Each number is 128 + 32 x the weight over its row's rms, rounded and kept within 0 to 255. Layers, rows and columns count from 0. The size above them is the row's rms in percent of the matrix's.

# layer 3 attention key, 256x256, rms 0.0992, rows 226-255, columns 192-255
size [104  97 100  96  99 108 106 102 100  96 101 103 108  99 104 107 106  92  95 105 101 100 102 109 100 105 111  98 100  99]
[[120 146  95 158 146 180 139  72 190  87 155 106 186 164 134 119 111 169 147  45 164 132 157 141 132 122 113  50 127  87 143 196 139  77 120 100 100 170 156 143  96 138 104 139  58 115 130 161 173 176 164 190 124 167 152 112 151 128  80 118 114 136 130 102]
 [108  94  84 142 170 107 129 111 219 134 119 120  94 119  85 133 133 109  98  82 100 103 127  56 124 135  98 119 150 203 117 101  83 112 130 158 152 124   0 151 114 121 152 132 129 133 150 186 194  81  83 147 130 139 127 117 125 110 124 174 144 175 127 120]
 [ 59  76 159 173 152 153 117 182  94  99 125 140  91 116  85  99 113 157 124 123  88 169  82 168 147  56 139 108 113 114 118  60 125 146 157  81 109 167 144 107 165 113 105 111 131 162  68 138 175 162 175 109 124 152 112  91 106 137 119 141 106 104 136 122]
 [178 119 115 110 113 150 126 135 174 107 119 150  88 135  99 207 144 142 131 101 176 160 103 133 165 116 105  94 129 160  75 101 108  92  86 169 103 130 165 152 118  91 140 151 189 105 120 138 178 160 149 133 115 138 140 139 136 151 128 121  71 117 120 100]
 [ 84 102  63 150 146 162 162 134 149 157 107 118  92 157 121 170 208 116 122 134  85 154 119 176 118 139 136 166 135 173 185 100 110 102 107  43 120 124 111 127 124 162 134 138  93  98 123 132  80  59 155  91 152 141 160 144 162 134  85 158 231 177 127 106]
 [150 110 100 153  90 128 144 187 142 108  95  72 139 143 119 157 153 167 124 141 125  81 164  74  93 130 117 113  90 101 146 197  88  94 157 153 132 106 132 147 169  88 135 158 140 131 121 135 130 169 176 112 134 126 184 130 114 118 115  79 114  98 162 159]
 [154 152 126  88 153  64 106 139 142 189 108 146 123  87 138 123 145 116 145 175 118 110 138 111 139 141 155 105 183 147 158 125  84 152  84 124 118  97 138 122 138 145 114 151 128 160 159 216 147 158  76 151  87 141 220  83  94 200  80  92 137 112 138  59]
 [135 120  92  90 124 144 106 101 145 159 134 108  75 161 115 114 114 176 125  98 146  89 156  65 195 131 153  73 122 165 149 111  75 186 132 127 115 178 102  87  66 143 116 161 108 151 119 136 102 156 131  96 126 135 147 113 116 124  80 132 167 142  82 159]
 [145 165 161 157 128 146 114 110  28 158 121 150 184 185 112 127 141 105 117 134 118 143 110  90 189 103 108 142 194 130 128 105 134 124 158 146 145 131 129 155 106  77 178 131  45 100 152 162 125 164 119 158 130 116  88 149 164 147 150  93 119 119  68 122]
 [ 73  80 147  98 113 135 120 161 108 169 209 128  91 132 142  87 166 182  80 144 126 163 131  55 150 176  79  86 189 157  60 203 160 126 115 102 159 132 107 206 136 151 127 121 110 126  76 140 124 177  96 112 101 108  88 119  86 126  67 190 173 192 121 129]
 [148 122 157 163 123 116 111 112 117 145 121 121 140  80 114  92  72 115  84 101 168 128 110  65 127 162 137 135 102 177 117 106 124 115  98  79 169  86 147 100 168 165 193 122 150  73 115 110 132  82 147  62  44 145 124 107 129 110 150 155 168 162 167 126]
 [ 71  83 166 135 156 192  88 104  87 121 138 196 110 100 105 116 156 101 158  92 103 121 152 189  86  98 102 105  99 132 181 102 160 120 124 128 133 170 100 141 157 132  61 153 139  67 165  88 166 152 130 142 105 112 112 114 131 137  66 153 137 133 106 124]
 [128 151 101 116  97 167 166 143 144 116 114 145 101 160  98 156 202 161 127 122 141 129 146 176 172 139 107 100  89 128 165 118 104  89 118 122 176 143 192  89 132 113 164  73  94  72 103  80 115 129 155  95  73 154 109 105 137 123 129 120 154 143 130 150]
 [115 149 115 127 123 113 153 102 174 180 150 198 115 151 166  85 169  96 137 114 139 129 132 114 152 131 122  73  83  77 129 116 161 161  86 164 136 111 100 116 134 142 110 103 120  90  71 130 154 173 139 175 142 147 124 111 130 137  66  84 137 127 168 148]
 [118 122 155 100  86 158 164 139  92 120 117 146  98 100 152 156  55 150  72 167 118 166  97  90 119  60 114 181  91 139 180 144 148 157 156  92 116 108 122 124 157  83 129 104 127  81 153 146 124 121 144 112 106 108 144 135 170 114 138  89 145  53 117  90]
 [ 88 143 176 132 158  95 138 210 146 145 154 145 180 142  89 121 169 111 138 104 114 115 150 170 162 177 151 130 141 116 162 143 115  83 170 130 219 115  93 148 152 162 121 133  98 138 110 185 112 132 129 116 147  59 161 113  90 162 157 109 138 153 119 112]
 [156  96 174 173 174  72 120 105 126  74 140 116  60 113 112 132 180 132  93 180 126 165 191 134 104 121 112 129 110 178 112 145 138 126 150 153 101 112 144  84 116 155 167 112 132 160 125 115 126 124  81  74 123 130 146 133 166 138 135 131  84 124  95 117]
 [118  93 164 114  87 135 159 125  99  95 185 101 146 124 120 101 140 151  98 173 130 170 178 142 146 165 109  84  86 119 143 132 176 183 142 143 130 168 102 164 116 137 121 135 148 121  90 135 130 170  72 166 114 145 136  66 126 154 148 184 163 137 137 136]
 [139 109 159 123  66  88 144 142 196  80 156 137 167 121 141 158 140 147 157 178 132 156 140 139 131 161 144  94 129 108  99 107 116  83 101  87 196 145  96  95 115 125 108 142  98 110 136 132 158 125 111 217 134 143 107 129 165 122  77 117 151  78 133  52]
 [130 137 141  71 107 129 139  69  99 173  90 166 115  92 123 175  93 160 160 112 173 105 169 161 128 180 148 109 153 150 125 150 128 128 126 121 126  92  75 112 100 153 117  87 123  87 133 164 108 152 114  96 112 171 150 136 146 152  90  54 151 162 133 120]
 [ 60 154 134 104 121 144 164 135 136 137 130 165 128  56  92 107 187 136 115  80 145 127 125  99 145  73 179 169 131 154 122 141 138 158  85 118  81 141 169 141 121 126 143 105 137  87 107 200 109 158 133 138 117  64 124 124 135  67  98 104 127 146 129 167]
 [130 156 198 128 137 114 215 106 152 125 125 117 116 167 135 130 132 157 141 168 141 207 106  92 100 109 187 144 141 147 138 135 133 112 118 159  90 158  85 129 141 174 128 133  96 101 113 153 192 140 139 110 114 154 111 114 200  66 114  86 161  91 172 149]
 [132  99 139 193 140 103 182 133  76 135  92 156 162 129  73 143 119 118  58 121 165 103 180  57  69 186  88 144 140 137 163 124 156  89 109 105 151 161 151 120 120 111 111  78 112 134 102 187 107  49 101 177 150 115 122 102 126 149 104 116 149  98 177 111]
 [133 136 147 123  78 146 122 109 107 121 141 101 125 133  73 148  89  97 142 169 142  98 116 128 152  83 105 184 156 103 115 116 140  92  59  94 141 155 123  88 140 101 189 119 119 173 103 123 113 166 119 120 113 149 144 193 152  80 129 164  39 109  99 121]
 [127 159  81 131 146 156  95 196 180  96 139  63 119 148 128  83  53  69 200 132 125 152 119 208 127 112 162 113 198 149  86 138 102 159 148 135 126 125 104 123 116 119 115 134  61 123 110  81 150 101 118 106 130 116 144 131 116 121 149 115 140 123 142 132]
 [129 124 134  95 117 141 133 124 170 156 116  97 118 175 121 132  68  64 203 132 123 184 102  84 109 103  79 179 129 104 123  76 140 125 169 135 193 140 147  82 165 106 105 155 106  83 144 108  76  58 106  65 139 112 115  98 131 178 213 115 103 178 112 174]
 [138 147 118  71 122 110 127 207 134 150 156  85 159  85 154 143 107 180 183 149 120 140 112  94 138  65 137  87  80 148 183 161 151 200  74 162 130 158 137 131 149 157  95 155  61 154 138  87 131 116  79 173 112 117  97  56 140 198 125 128  88 127 105  91]
 [ 78 116 124 153 115 157 136 135 126 111  96 101 150 169  95 106 116 203  86 145 112 107 102  91 112 189 136 193 135  63 140 160 136 177 146 146  63 142 153 152 123 148 125 138 106 196  75  95 146 142 146 154 128  72  79 134 160 146 145 109  90 122 138 147]
 [157 156 129 153  78 110 148 147 138 130 128 113 106 153 184  88 163 108 170  80 133 145 167 145 126 146 123 164  92 108 171 110 150 146  96 140 124 122 155 160 139 141  95  85  85 114  79 104 122 137 135 169  91 118 127 104 155 106 161 168  67 146 180 135]
 [138  82  75 171 135 145 132 111 173 104 183 134 123 127 130 121 114 140 132  84  14 102 140 122 100 197 142 128 132 181 134 115 116 109 160 118 162  92 123 119 142 124 150  89 155 126 210 110 131 151  86  74 174 120 104  79 133 114 114 129 154 143 166 135]]
# layer 3 attention query, 256x256, rms 0.0986, rows 227-255, columns 192-255
size [101 104  90  98 112 107 107 104 104 104 106 104 101 105 106 108 101  96 101 108 106 103 103 104 105 112 109 101 101]
[[122 162 193  83 119  76 124 104 132 148 157  77  97 143 181 117 119 137 163 130 183 100 173 101 112  97 135  95 134 105 169 120 152 133 137 108  97 135 209 108  94  95 164 147 132 139  90 115 154 110 146 182 167 159 132 160 152 112 141 116  97  82  99 105]
 [ 70 103  77  84 134 173 146 125  95 192 115 136 124  89 118 158 117 165 155 120 112 184 161 129 131 126  99 107 180 134 108 113 162 131 135 187 110 233 135 205 124  66 154 137 131 147 127 124  72 136 132 172  88 113 125 118 143 139 184 124 152 124 152 134]
 [139 131 167 133 168  80 173 123 105 124 156 129 172 123  71 119 131  81 134 125 136 142 103 159  77 111 152 114 166 151 133 136 106  95 153 133 114 135 102 166  84 123 148 127  96  76 108 131 107 134 138 115 109 118 112 139  95 124  53 136  66 120 178 228]
 [165 175 135 130 192  78  84 153 163 108 141 139  90 164 171 142  64  65 151 126 123 154 128 114 142 121 130 142 137 121 135 139 151 157 135 141 164 139 151  64  94  86 113 134  96 136  87 172 138 109 173 144  89 170 127 170  53 166 143 149  60 114 143 157]
 [102 217 142 123 156  99 121  59  99 126 112 144 158 125 103 138 128 122 132 104 107 199 110 109  87 115 136  72 148 117 153  90 135 162 123 106 167  98 127 104 105 112 108  63 204 124 155 132 121 111 154 140 156  98 143 101  99 104 114  87 142 140 110 146]
 [177 137 127 167 177 124 155 110 157 167 132 112 151 101 133 129 151 143 201 122 103 163 129 148 123 199 139 164 151  99 141 122 145  81 136 138 128 132 147 124  88 124  78  73 124 116  96  95 143 161 137 120 115 140 120 167 178 164  80 110 166 145  92 164]
 [157 113 127 123 102 118 152 123 103  98 123 161 202 109 148 142 124  91 126  90 134 126 163 148 120  90 148 119  95 110 187 150 159 107 136 121 184 112 183  99 145 152 119 113 124 141 101 139 154  93 144  84 128 181 130 130 124 115 165 145 162 142 222 140]
 [126 163 196 153 105 164 126  89  99  85 136 146 141 200 143 187 122 112 124 177  95 128 130 136 144 128 178 119 100  86 167 104 148 111 146  94 121 160 170 164  69 171 104 134 151 119 114  77  85 125 142 102 142  79 159 108 102 132  70 108  85 136 138 183]
 [114  90  63 185 135 137 134 107 131  82 161  95 158 133 142 156 144 140 127 152 163 112 150 122 147 139 105 158 125 110 162 106 133 121 145  66 155 102  78  62 105 158 127 123 236 131 147 105 153 148  98 100 180  83 188 128 126 115 105  49 151  93 122 112]
 [109 137  65 163  92 176 129 134 141 164 166 132 142  88 114 117  78  93 190 185  97  63  65 185 138 119 133 130 120 124  99 129 153 113 100 122 137  52  82 103 143 167 165 148 150 130 118 178 143 103 163 101 106  92 111  97 114 138  50 182 114 161 157 130]
 [110 123  29 148  86  82  98 126  99  96 132  68 115  59 175 180 160 117 159  95 168 120 143 123 128 127 169 143  95 149 135 132 110 137 157 142  86 135 158 151 186 134  81 110 187  87 128 163 132  98 169 122 162 163 131 108  97 101  97 114 143 104 130 157]
 [107  98 119 145 187 125  93 161 104 136  89 116 125 150  98  69 164 126 142 166 176 144 151 161 123  72  75 118 147 182  97 149  79 122 115 174 104 126 149 111 150 145 115 111 177 160 137 176 143  68 177 105 166 119 199 129 137  93 122 123  89 166 153 101]
 [114 136  99 120 103 125 136 158 180 140  87 110 159 157 106  91 104 126 126 135 172 129  70  85 101 115  89 189 126 164  89 109 152 129 104 157 135 120 136  65  73 122 152 122  98 143 171  71 115 128 171 141 142 134 112 173 121 157 114 141 158 174 122 119]
 [122 170 117 142 137 140 119 117 132 118 158 114 140 119  98 148 113 135 161 130 117 113  97 112 151 120 118 151 108 121 126 146 142  89 155 104 105  48 148 111 118 113 107 126 135 168 164 176 148 219 118 151 123 159 181 129 121 103 104 154 135 100 144 119]
 [205 125  48 178 138 147 142  74 118 189 108 116 114 182 163  96 159 131 204 111 108 140 154 112 107 111 141 196  83 111  96 123  75 146 143  85 104  88 135 133 143 126 146 122 141 150  57 105 119 140 117 164  79 181 109 129 142 109 115 100 131 105 135 130]
 [111 118 130 137  93 148 132 112 151 172 105 111 131 133 140 168  91 135 124 158 127 145 214  78 141 147 137 142 158 118 155 145 120  46 160  83 157 137 115 154 147  92 104 126 124 155 105 105 142 162  96 109 132 146 155 149 163 118  74 128 140 111 114 179]
 [ 78  61  76 190 118  74 145  60 147 124 141  97 138 115 154 120 163 102  87  77 182 112  61 101 131  88  87  83 136 120 102 101 120 204 214 140 109 217 143 132 115 174  62 148 137  91 121 148 169 127 152 140  93  93  77 196  76 108 100 104 145 189  88 145]
 [112 150 121 109 141 146 100 114 191 125 180 160  96 184 142 182 157 132 111 114 168 135 147 175 138  91 140 121  74  77 144 163 100 118 136 117 124 119 130 106 163  60  73  89  99 156 134  99 140  96 149 130 123 111  41 160 115 169 172  65  91  42 122 183]
 [103  97 110  96 118 113 139 167 146 146 156 121  63 153  98 108 120 128 112  75 158 136 108 102 150 143 116 180 137  83  81 144 141  79 159 112 165 163 169 170 101 148 180  84 119 213 104 140 160 126 120 105 124 131 199 105  94 144 108 162 141 123 130 117]
 [ 85 152 126 120 159 105 127 123 170 161 167 118 159 104 149 131 139 156 117 123 119 132 171 132 134 106  69 113 123  87  92 150 147 132 139 128  71 179 123 128 123 139 105 130 152 173 120 156 118 129 134  72 108 170 149 130 152 115 153 129 141 132 101  81]
 [ 82 135  49 111 157  65 154 114 140 120 127  81 156 139  99 195  82 106 108 180 122 188  76 110 185 129 103 103 111 144  40  87 120 151 167  73 145  95 128 129 129 129 166 158  87  91 121 101 141 133 146 181 126  84 205 152  93 172  94 136 152 138 178 131]
 [123 156 137 136 150 166 140  69 155 186 107 140  83 150  84 166 135 142  84 129 121  95 159 170 187 136  98 120 149  82 134 179 110 123 125 170 101 115 116 179 104 111 119  85 117 143 201  62 148 117 107 114 110 127 120 129  90 113 157  86 166  97 128 129]
 [127 125 101 115  84 123 145  95 147 171 183 148 162 110 149 148 175 103 149 163 132 133 165 121 121 163  74 120 149 154 161 162 129  97 128 138  79 122 146 163 139 153  51 103 131 149 141  67 161 125 110 104 178 121 109 155 171  73 122 148 185 137 133 115]
 [104 126 125  71  72 103 122 105 122 193 122 142 114 174 163 120 174 120 147 179 113 177  55  79 167 134  86 128 166 163 130 132 140 188 142 130 141 112 145  60 131 150 153 149  99 183 133 115 136 167 127  93 128 170  93 120 132 134  93 147 190  57 183 130]
 [108 177 116 151 119 165  96  93 148 113 162 195  75 138 120 103 122 140  99 109 130  95 152 158 127 164 126  81 113 131 151  26 132 147  73  92 136  91 183 138 192 136 168 179  78 158 146 150 119  85 170  83 148 161  80 160  77 111 135 148 134  91 170 126]
 [118 118 135 148 144 121 135 118  84 138  95 140 146 113 109  49 144 100 139 139 100 124 122 146 113  75 151 151 163 147 136 125  61  92 187 151 114 180  87 107 115 117 132 126  99 117  92 150 137 133  76 197 147 158  74 154 141 125  52 110  39 123 109 143]
 [108 152 115 125 148 105 163 158 159  57 140 173 105 180 166 110 109 139  89 184 163 118  90  85 181 167 116 117 102 118 135 115 124 101 129 136 102  98  73 110  98  95 129 122 140  87 190 143 119 108 122 129 111 115 165  66  85 148 122  83 137 120 193 116]
 [147 121 127 110 120 123 147  99 128 173  96 148 135 184 107 156 137 231 108 171 119 130  86 150 168 107 100  68 209 220 152  72 139 129 119  99 124 136 151 155 119 151 108 133 130 145 139  87 161 149 158 116 121 146 152 113 142 123 192 154 145 102 126 114]
 [ 58 156 107 122  82 120 139 148 126 135  94 161 104 158 120 137 165 142 155 115 208 106 182 116 135 176 118 188 176 137  89 106 125 110 107 121 101 152  89  94 129 137 158 106 147  82 100 131  96 118  78 125 145 126 114 179 127 109 145 135  81 167 185  53]]
# layer 3 attention value, 256x256, rms 0.106, rows 192-214, columns 192-255
size [ 97  96 100 101 102 101  99 101  94  94 100 100  97 103 100  94 108  99 102  99  98 101 107]
[[ 88 137  95  94 132  92 137 145 116  74 103 110 107 129  93 132 170  14  98 103 133 167 153 104 140 115 144 131  92 141 155 116  99  86 167  78 137 199  80 120 141 123 148 110 154 137 115 142 126 168 104 128 167  92  75 173 153 154 120  70 206  98 158 125]
 [ 50 100  82  96 179 155 131 117 177  81 114  88  71 116 139 119 106  95  90 132 141 122  93 144 106 161 122 107  55 100 164 118 106 125 164 161 155 168 111 146  98 104 203  98  82  87 144 111 139 148 171 125 157  69 141 136 138 101 111 146 118 111 108 139]
 [132 208 124  96  62  93  96 121 127 138 120 165 106 152 126 121 127 119  81 145 105 168 174 135 206 132 132 152 188 114 124 115 161 154 132  96 107  92  78 128  99  97  85  91 172 121 179 107 110 149 141 117 162 106  93 156 109 171 140 115 159  62 169 146]
 [141 182 185 136 137  95 147 103  81 130 109 160  95 121 117 187  49 102  81 152  91 166  96  58 154 147  84 123 135 135  98 122 118  87 152 113 115 107 184 159 113 104 148 132 140 145 157  64 114 168 168 147 144 104 144 194 137 146 125 101 155  73 149  75]
 [152 145 162 155  86 154 110 192 120 155  97 116 139 132  74 127 140 113 104 100  61 102 137  66 197 125 147 116 120  97 122 149 146 148 156 109 117 128 122 130  91 147  94 139 106 152 123 147 205 144 134 206  57 168 115 131 115  95  90 127 113 148 125  97]
 [144  71 166  34 143 126 130 103 134 144 165 125 111 137 160 159 103 176 109 108 130 199 120  68  90 211  80 120 171 124 162  83 140 189 103 194 123 101  89  93 165 106 159 127  86 102 125  98  91 130 125 154 127 131 153 126 132 144 105 135 171 130  82  95]
 [122 134 139 182 132 104  73 109 151 155 197 176 116  96 133 151 127 120 169 113 119  99 149 115  75 134  89 153 122 125 130  85 157 130 165 135  96 130 121 110 185 122 111 157 104 145 135 193 127 177 125 132 124 152 143 154 131 152 146 107 142 136 107 116]
 [162  94 151 144  81 117  61 202 134 142 144 177 119 144 146 105 104 212 110 133 124 157 160  78  99 136 147 146 125 128 120 102  59 149 126 133 129 106 148 136 148 126 168 141 127  86 104 125  84 147  46 138 142 124 104 107  87 180 153 114  86 157 137 118]
 [161 128 105  91 111  98  91 148 121 201 169 114  97 155 109 186 101 145  58 177  61 114  99 153 119 167 139 122 141 117  82  99 124 162 108  96  68 135  95 123  94 114 140 119 150 120 180 112 165 164 163  71 129 139 116 132 117 156 123 105 103 170 135 100]
 [132  72 135  92 160 110 118 113 107 144 125 135 146 111 144 122 129 144 116 163 130 145 157 149 100 123 163  91 107 147  69 142 193  95 150 152 130 138 134 144 140 110 144  97 198 135 144 150 172 136 150 102 112  81 113 139 154 155  80 158  81 175 150 129]
 [ 83 142 133  93 148 127 149 129 148 111 163 146 136 152 147 167 131 101 149 122 125 140 177  63 121  58 120 127 106 148 131 130 124 151 106 108 128  82 135 127 179 110 149 119 166 161 107 127 137 158 130 157 135 144  92 144  64  79 193 117 127 114 117 178]
 [140 115 120 101 144 129 139 119 170  97 144  96 156 128  99 137  76 126  35 133 140  82 109 156 148 118 162 136 172  62 123 125 180 151 129 142 134 150  82 149 137  89 127 197 142 196 144 163 145 119 105  98 137  67 126  92 139 120 137 153  46 105 181 181]
 [117  57 120 132 127 154 130 187 102  92 127 171 139 127 159 130  89 121 160 116 136 110 103 147 135 169 181 111 145  94 107  67 137  63 123 112  90  75 153  97 123 141 115 137 138 144 127 165 106 179 147 170 143 179 110  99 129 113 110  78 135  81 114 149]
 [126 125 136  82 120  82 164 102  78  83 138 161 147 101 128 108  60 115  80 147 137 217 157  99 133 105 150 212 167 140 103 179  95  78 156 154 112 121 138 127 151 107 141 105 181 138 157 150  68  55 126  96  91 125  92 147   8 179 112 131 145 110 107  74]
 [170 103 143 167 129 167 110  75 132  95 172 102 140 175  86 189  57 128  76 121 136 150 141 153  72  75 131 138  90 147  99  92 130  25 159  85 104 116  98 115 138 146 109 111 158  78 191  96 126 118 160 107 129 127 149 138 159 105 130 135 101 151 138 163]
 [ 94  88 127  94 177 148 112 165 133 121 104 186 130 128 104 153 203 139 102 118 123 150 146 176 154 125 148 110 100 127 130  66 224  78  82 125 126  87  58 165 125 123 123 166  64 121 117 144 152 157 136 135  97 106 190 161 135 180 128 124 139  85 142 183]
 [ 99 129 152 156 109 134 130 146 116 186 205 124 147  35  75  94 104 178 115  82 142 171 133 129 108  94 122 128 125 121 179 129 107 133 158 153 154 110  83 120 105 127 155 138 129  80 156 147 110 116 158 113  61 121 110 173 116 128 162 169 110 106  65 140]
 [ 40 118 148  94 128 132 146 180 184 135 119  92 103 147 106 111 121 119 101 121  62  98 150 158 102 114 138 163 163 147  94 140 135 108 115 108 134 119 144  97  98 173 142 165 131  74  99 128 115 110 151  99 103  54 183 168 131  93 126 139  89 130 125 149]
 [159  93 125 122 147 174 122 163 147 174 149 117 105  71 144  85 103  76 151 114 152 117 139 101  85 120 130 141  36  87 130 144 103  91 119 119 118 124  94  86 111 171  94 133 220 117 197  97 121 166 146 115 115 140 121  98  63 108 121 117  75 154 126 155]
 [134 137 128 127  66 155 106 140 128 108 144 122 164 160  94 120 172  99 132 124  79  95 101 167 111 125 133 137 161 150 119 104 119  85 194 161 119 110  89  88 120 153 202  81 111 150 112 201 105 115 183 137 150 106 131  56 123 127 142 115 147 160  92 119]
 [127 133 163 100 104  80 129 169 160 100 102 110  75 117 155 113 145 127 108  90  95 181 121 117 104 148 132 102  90 114  99  92 103 147 171 148 111 154 145 174  92 107 140 101 148 127 119 200 118 166 153 139 143 153 158 134 153  80  67 164 125 101  84  76]
 [138 113 138 117 131  54 156 159 144  41 149 117 126 136 118 194 119 126  69 121 133  83 186  98 116 134 114 157 110 119  93 175 125 103 102 146 105 103 148 140 151 112  87 115 157 115 144 118 155 124  61 133 138 118 139 169 128 160 125 138  60 101 155 145]
 [125 166 159 149 114 135  98 110  73 117 136 123 100  93 179 174 110  99 140 121  97 145 139 136 123  57  97 133 162  44 105 131 145 163  77 107 152 157 149 102 113 120  95 157 117 115 143  82  85  59 128 112 113  69 131 141 108 109  78 130 179 154 161 139]]
# layer 3 attention output (transposed), 256x256, rms 0.0965, rows 192-214, columns 192-255
size [100 100 106 105 109 102 105 106 106 102 109 111 101 106 106 100 115 104 107 106 107 109 110]
[[ 90 124 144 178  56 121 124  97 130 126 138  95 173 110 131 178 109 133 166  82 130 132 126 162 156  73 137  98 127 122 107 135 212 135 119 111 125 110 161 121 156 123  40 136 165 130 146 134 117 169 117 109 123 120 153 129 107 136  74 173 123 152 152 109]
 [ 92 130 176 141  50 147 143 138 161 147 133 134 106  87 115 129 153  91 167 139 149 161  77 143  96 116 133 106 151 136 118 123  90  91 145 133 127 119 117 193 149  78  67 103 105 111  94 172 104 147 128 141  81 149 128 126  96 138 182 155  90 150 139 153]
 [133  75 144 154 159 158 120 110  66 138 172 115  66 105  90 212 148 180 107 128  99 121 137 105  75  88 185  82  68 183  99 159 151 112 138 144  76 100 144 128 105 135 101 124 116 117 147 161 138  84 129 118 178 113 142  92 113 128 154 126 168 160 145 141]
 [126 106 112 136 107 103  96 137 166 126 121 161 146 156 125 167  83  95 106  94 162  90 189 116 148 131 150 167 102  73 152 113 159 109 145 135 175 209 146 128 142 140 139 143 158 120  91 138  95 154 121 124 132 125 127  91  98 100 114 131 126 165 155 197]
 [123 196 128 153  93 178 103  65 102 123 132 133  43 165 169 131 121 102 130 127 117 113  84 114 130 118 162 166 151 105 166 172 103  80 131 117  99 112 130 104 130 148 120 109 153 149  74 164 143 134  69 128 159 125 182 117  93 190 109 115 134 117 173 162]
 [137  66  59 162 154 111 157 188 133 109 129  65  82 124 160  84  80  92 117  94  91 154  59 100 187 111 159 154 139 136 125 119 166  76 132  74 150 188 131 128 103  92 115 129 149 127 122  84  80 147 148 136 102 179 179 124 116 145 126 128 121 120 159 158]
 [141 116 161  68 125 110 195 115 112 104 125 132 146 127 124 113 168 105 111 149 142 127  45 171 137  86 126 124 144 134 114 137  84 111 123 147 117 226 136 125  95 128 137 132 118 174 127 119  57  81 209  87 121 135  96 120 150 116 221 194 187 162 111 164]
 [151 124 145 111 119 130 179 130 136  59  59 154  86  99  60 165 140 110 153 131 130 136  84 179 148 159  94 131 105 168 120 135  94 132  88 110 138  86 118 116 147 158 146 175 125 161 148 168 159 164 162  87  65 133 107 127 102 121 106 117 115 107  98  53]
 [175 126 131 109 153 168 126 105 150 137 152 181 108 107 126 130 116 141 143 105 130 144 102 103 194 103 174 121 118 116 154 149 171 154 146 150 120 113 108  82  58 131 141 126  84 109 158  79 133 152  80 156 110 133 130 133 172 119 190  75 139 158 157 133]
 [154 194 105 123  89 168  87 121 110  84 138 130 108 154  87  83 166 102 158 145 144  92  79 155 152 213 114 144 130 106 158 159  86  66  75 112 133 111  54  75 160 120 131 117  95 152 110 139 223 136 129 188 147 122 127 123 176 129 153 135 159  85  93 149]
 [ 75 113 142 126 141 187  99 184 103 103 116 123 190 137 141 127 128 158  80 155 164  80  99 151 152 128 141 108 123 200 137 162 160 102  91 131 136 120 123 133 138 163 122 121 130 113 146 101 129  83  69  72 175 139 106 154 184 195  39 141 138 163  95 134]
 [137 181  65 146  77 142 157 129  85 187 103 113 104 166  98 146  95 101 127 109 119 161 149 116 129 151 138 132 100 117  98 101 171  67 112 145  67 138 213 101 116 135 161 125  89  97 154  55 119 101 161 108 157 167  92 166  47 147 118 153 126  69 130 133]
 [114 138 136 156 165 160 154 150 117  25 183  58  79 148 114 126 153 171  76 118  98 126 118 104 129 100  33  94 161 144 156 137  98 123  92 132 143 189 149  98  66 135  60  94 125 111 142 113  99 118 138 159  94  50 114 168 123 108 115 167 147 167 130 154]
 [154  83 146 142 112 163  94 124 157 130 124 113 118 167 121 126 162 106 113 166 122 133  84 153 136 162 181 173  62 127 116 144 110 133  85 127 113 121 127 163  77 115 109 137 114  93 108 120 189 130 121 139 146 166 144 132 216 146 187  82 110 139 102 158]
 [119 109  72 145 102 107 158 190 103 152  87 162 156 167 172 150 125 100  86 142  84 134  96 121 142 156 138 158 169  74 135 166 107 188 144 135 100 157 150 198 145 137 151 158 140 190 130 115 117  80 128 129 167 132 128 156 175 130 144 102 184 123 158  66]
 [ 88  95 159 179  94 160 133 129 102  82 100 127 135 140  35 126 115 129 154 139 125  97 132 107 124  98  68 159 157 144  72 134 109 119 175 126  97 170 104  78 112 144 119  65 185 122  73 148  95 137  97 147 147 100 171 111 113  84 167 129 116  98 114 155]
 [ 91  87 131 105 134 193 172 158 149 164  58 123 123 141 110 186 103 150 124 154 173 142 122 108  99 116  98 135 156 144 121 125 105 130  75 143  84 167 145 127 128 194 134 129 128 132 106 126 174  97 129 117  96 143 154 122 194 137 110 126 104 147 174 133]
 [192 168 142 140 106 165 152 156 109 118  72 160 137  84  82 163 148 142 156 137 158 116 126 139 107  97 101 115  98 114 142  99 156 129 160 141  96 188 152 126 132  95 106 146  93 104 145 191  89 146  70 116 138 151 168 185 141  94 113 167 109 140 164 115]
 [113 155 146 102 107 160 118 124  85 143 123 142 186 175 104 178 135 134  70 149 146 114  98 139 179 113  67 109 236  97  88 143 198 121 112  76 130 106 136 123  80 140 136 144  46 100 105 112 139  88 128 202 154 152 106 154 139 165  61 110 150 118 177 130]
 [142 190 154  81 115 193 109  64 109 154  78   4 171 161 196 107 138 132 123  86 150 227 124  93 104 170 113  95 187 116 103 150 151  98 117 143 139 165 158 162 142 139  81 109 121  96 118  93  81  97 120 105 101  94 136 150  77  92 175 144 167 109 130  71]
 [165 157 139 168 172 182 120 163 123  86 144 143 141 119 152  96  75 167  66  86 193  94 116 108 194  85 175 138 182 108 102 141 137 156  96 121 144 101 123 135 137 151  95 143 126 100 134 135 112 115 164 105  95 147 143 113  96 100 161 145 127 136 183 135]
 [157 137 140 102 122 149 129  73  82  95 116 188 142 148 101 178 179 192 130 148  61 160 120 153 203 125 142 155 130 127 151 136 155 138 175 107  97 127 148 123 107 126 140 164 108 132 102  96 164  95 169 111 159 121 110 123  98  64 118 158 103 141 155 184]
 [144 118 108  38 169 111 190 167 127 115  69 142 145 201  63  88 142 142 141 158 230 143 161  90 128 130 182 189 143 167 107 147 182  94 148  69  89 150 171 151 137 107 151 106 147 110 130 186 160 116 122 103 107 178 115 182 157 160 116 151 140 132 109 116]]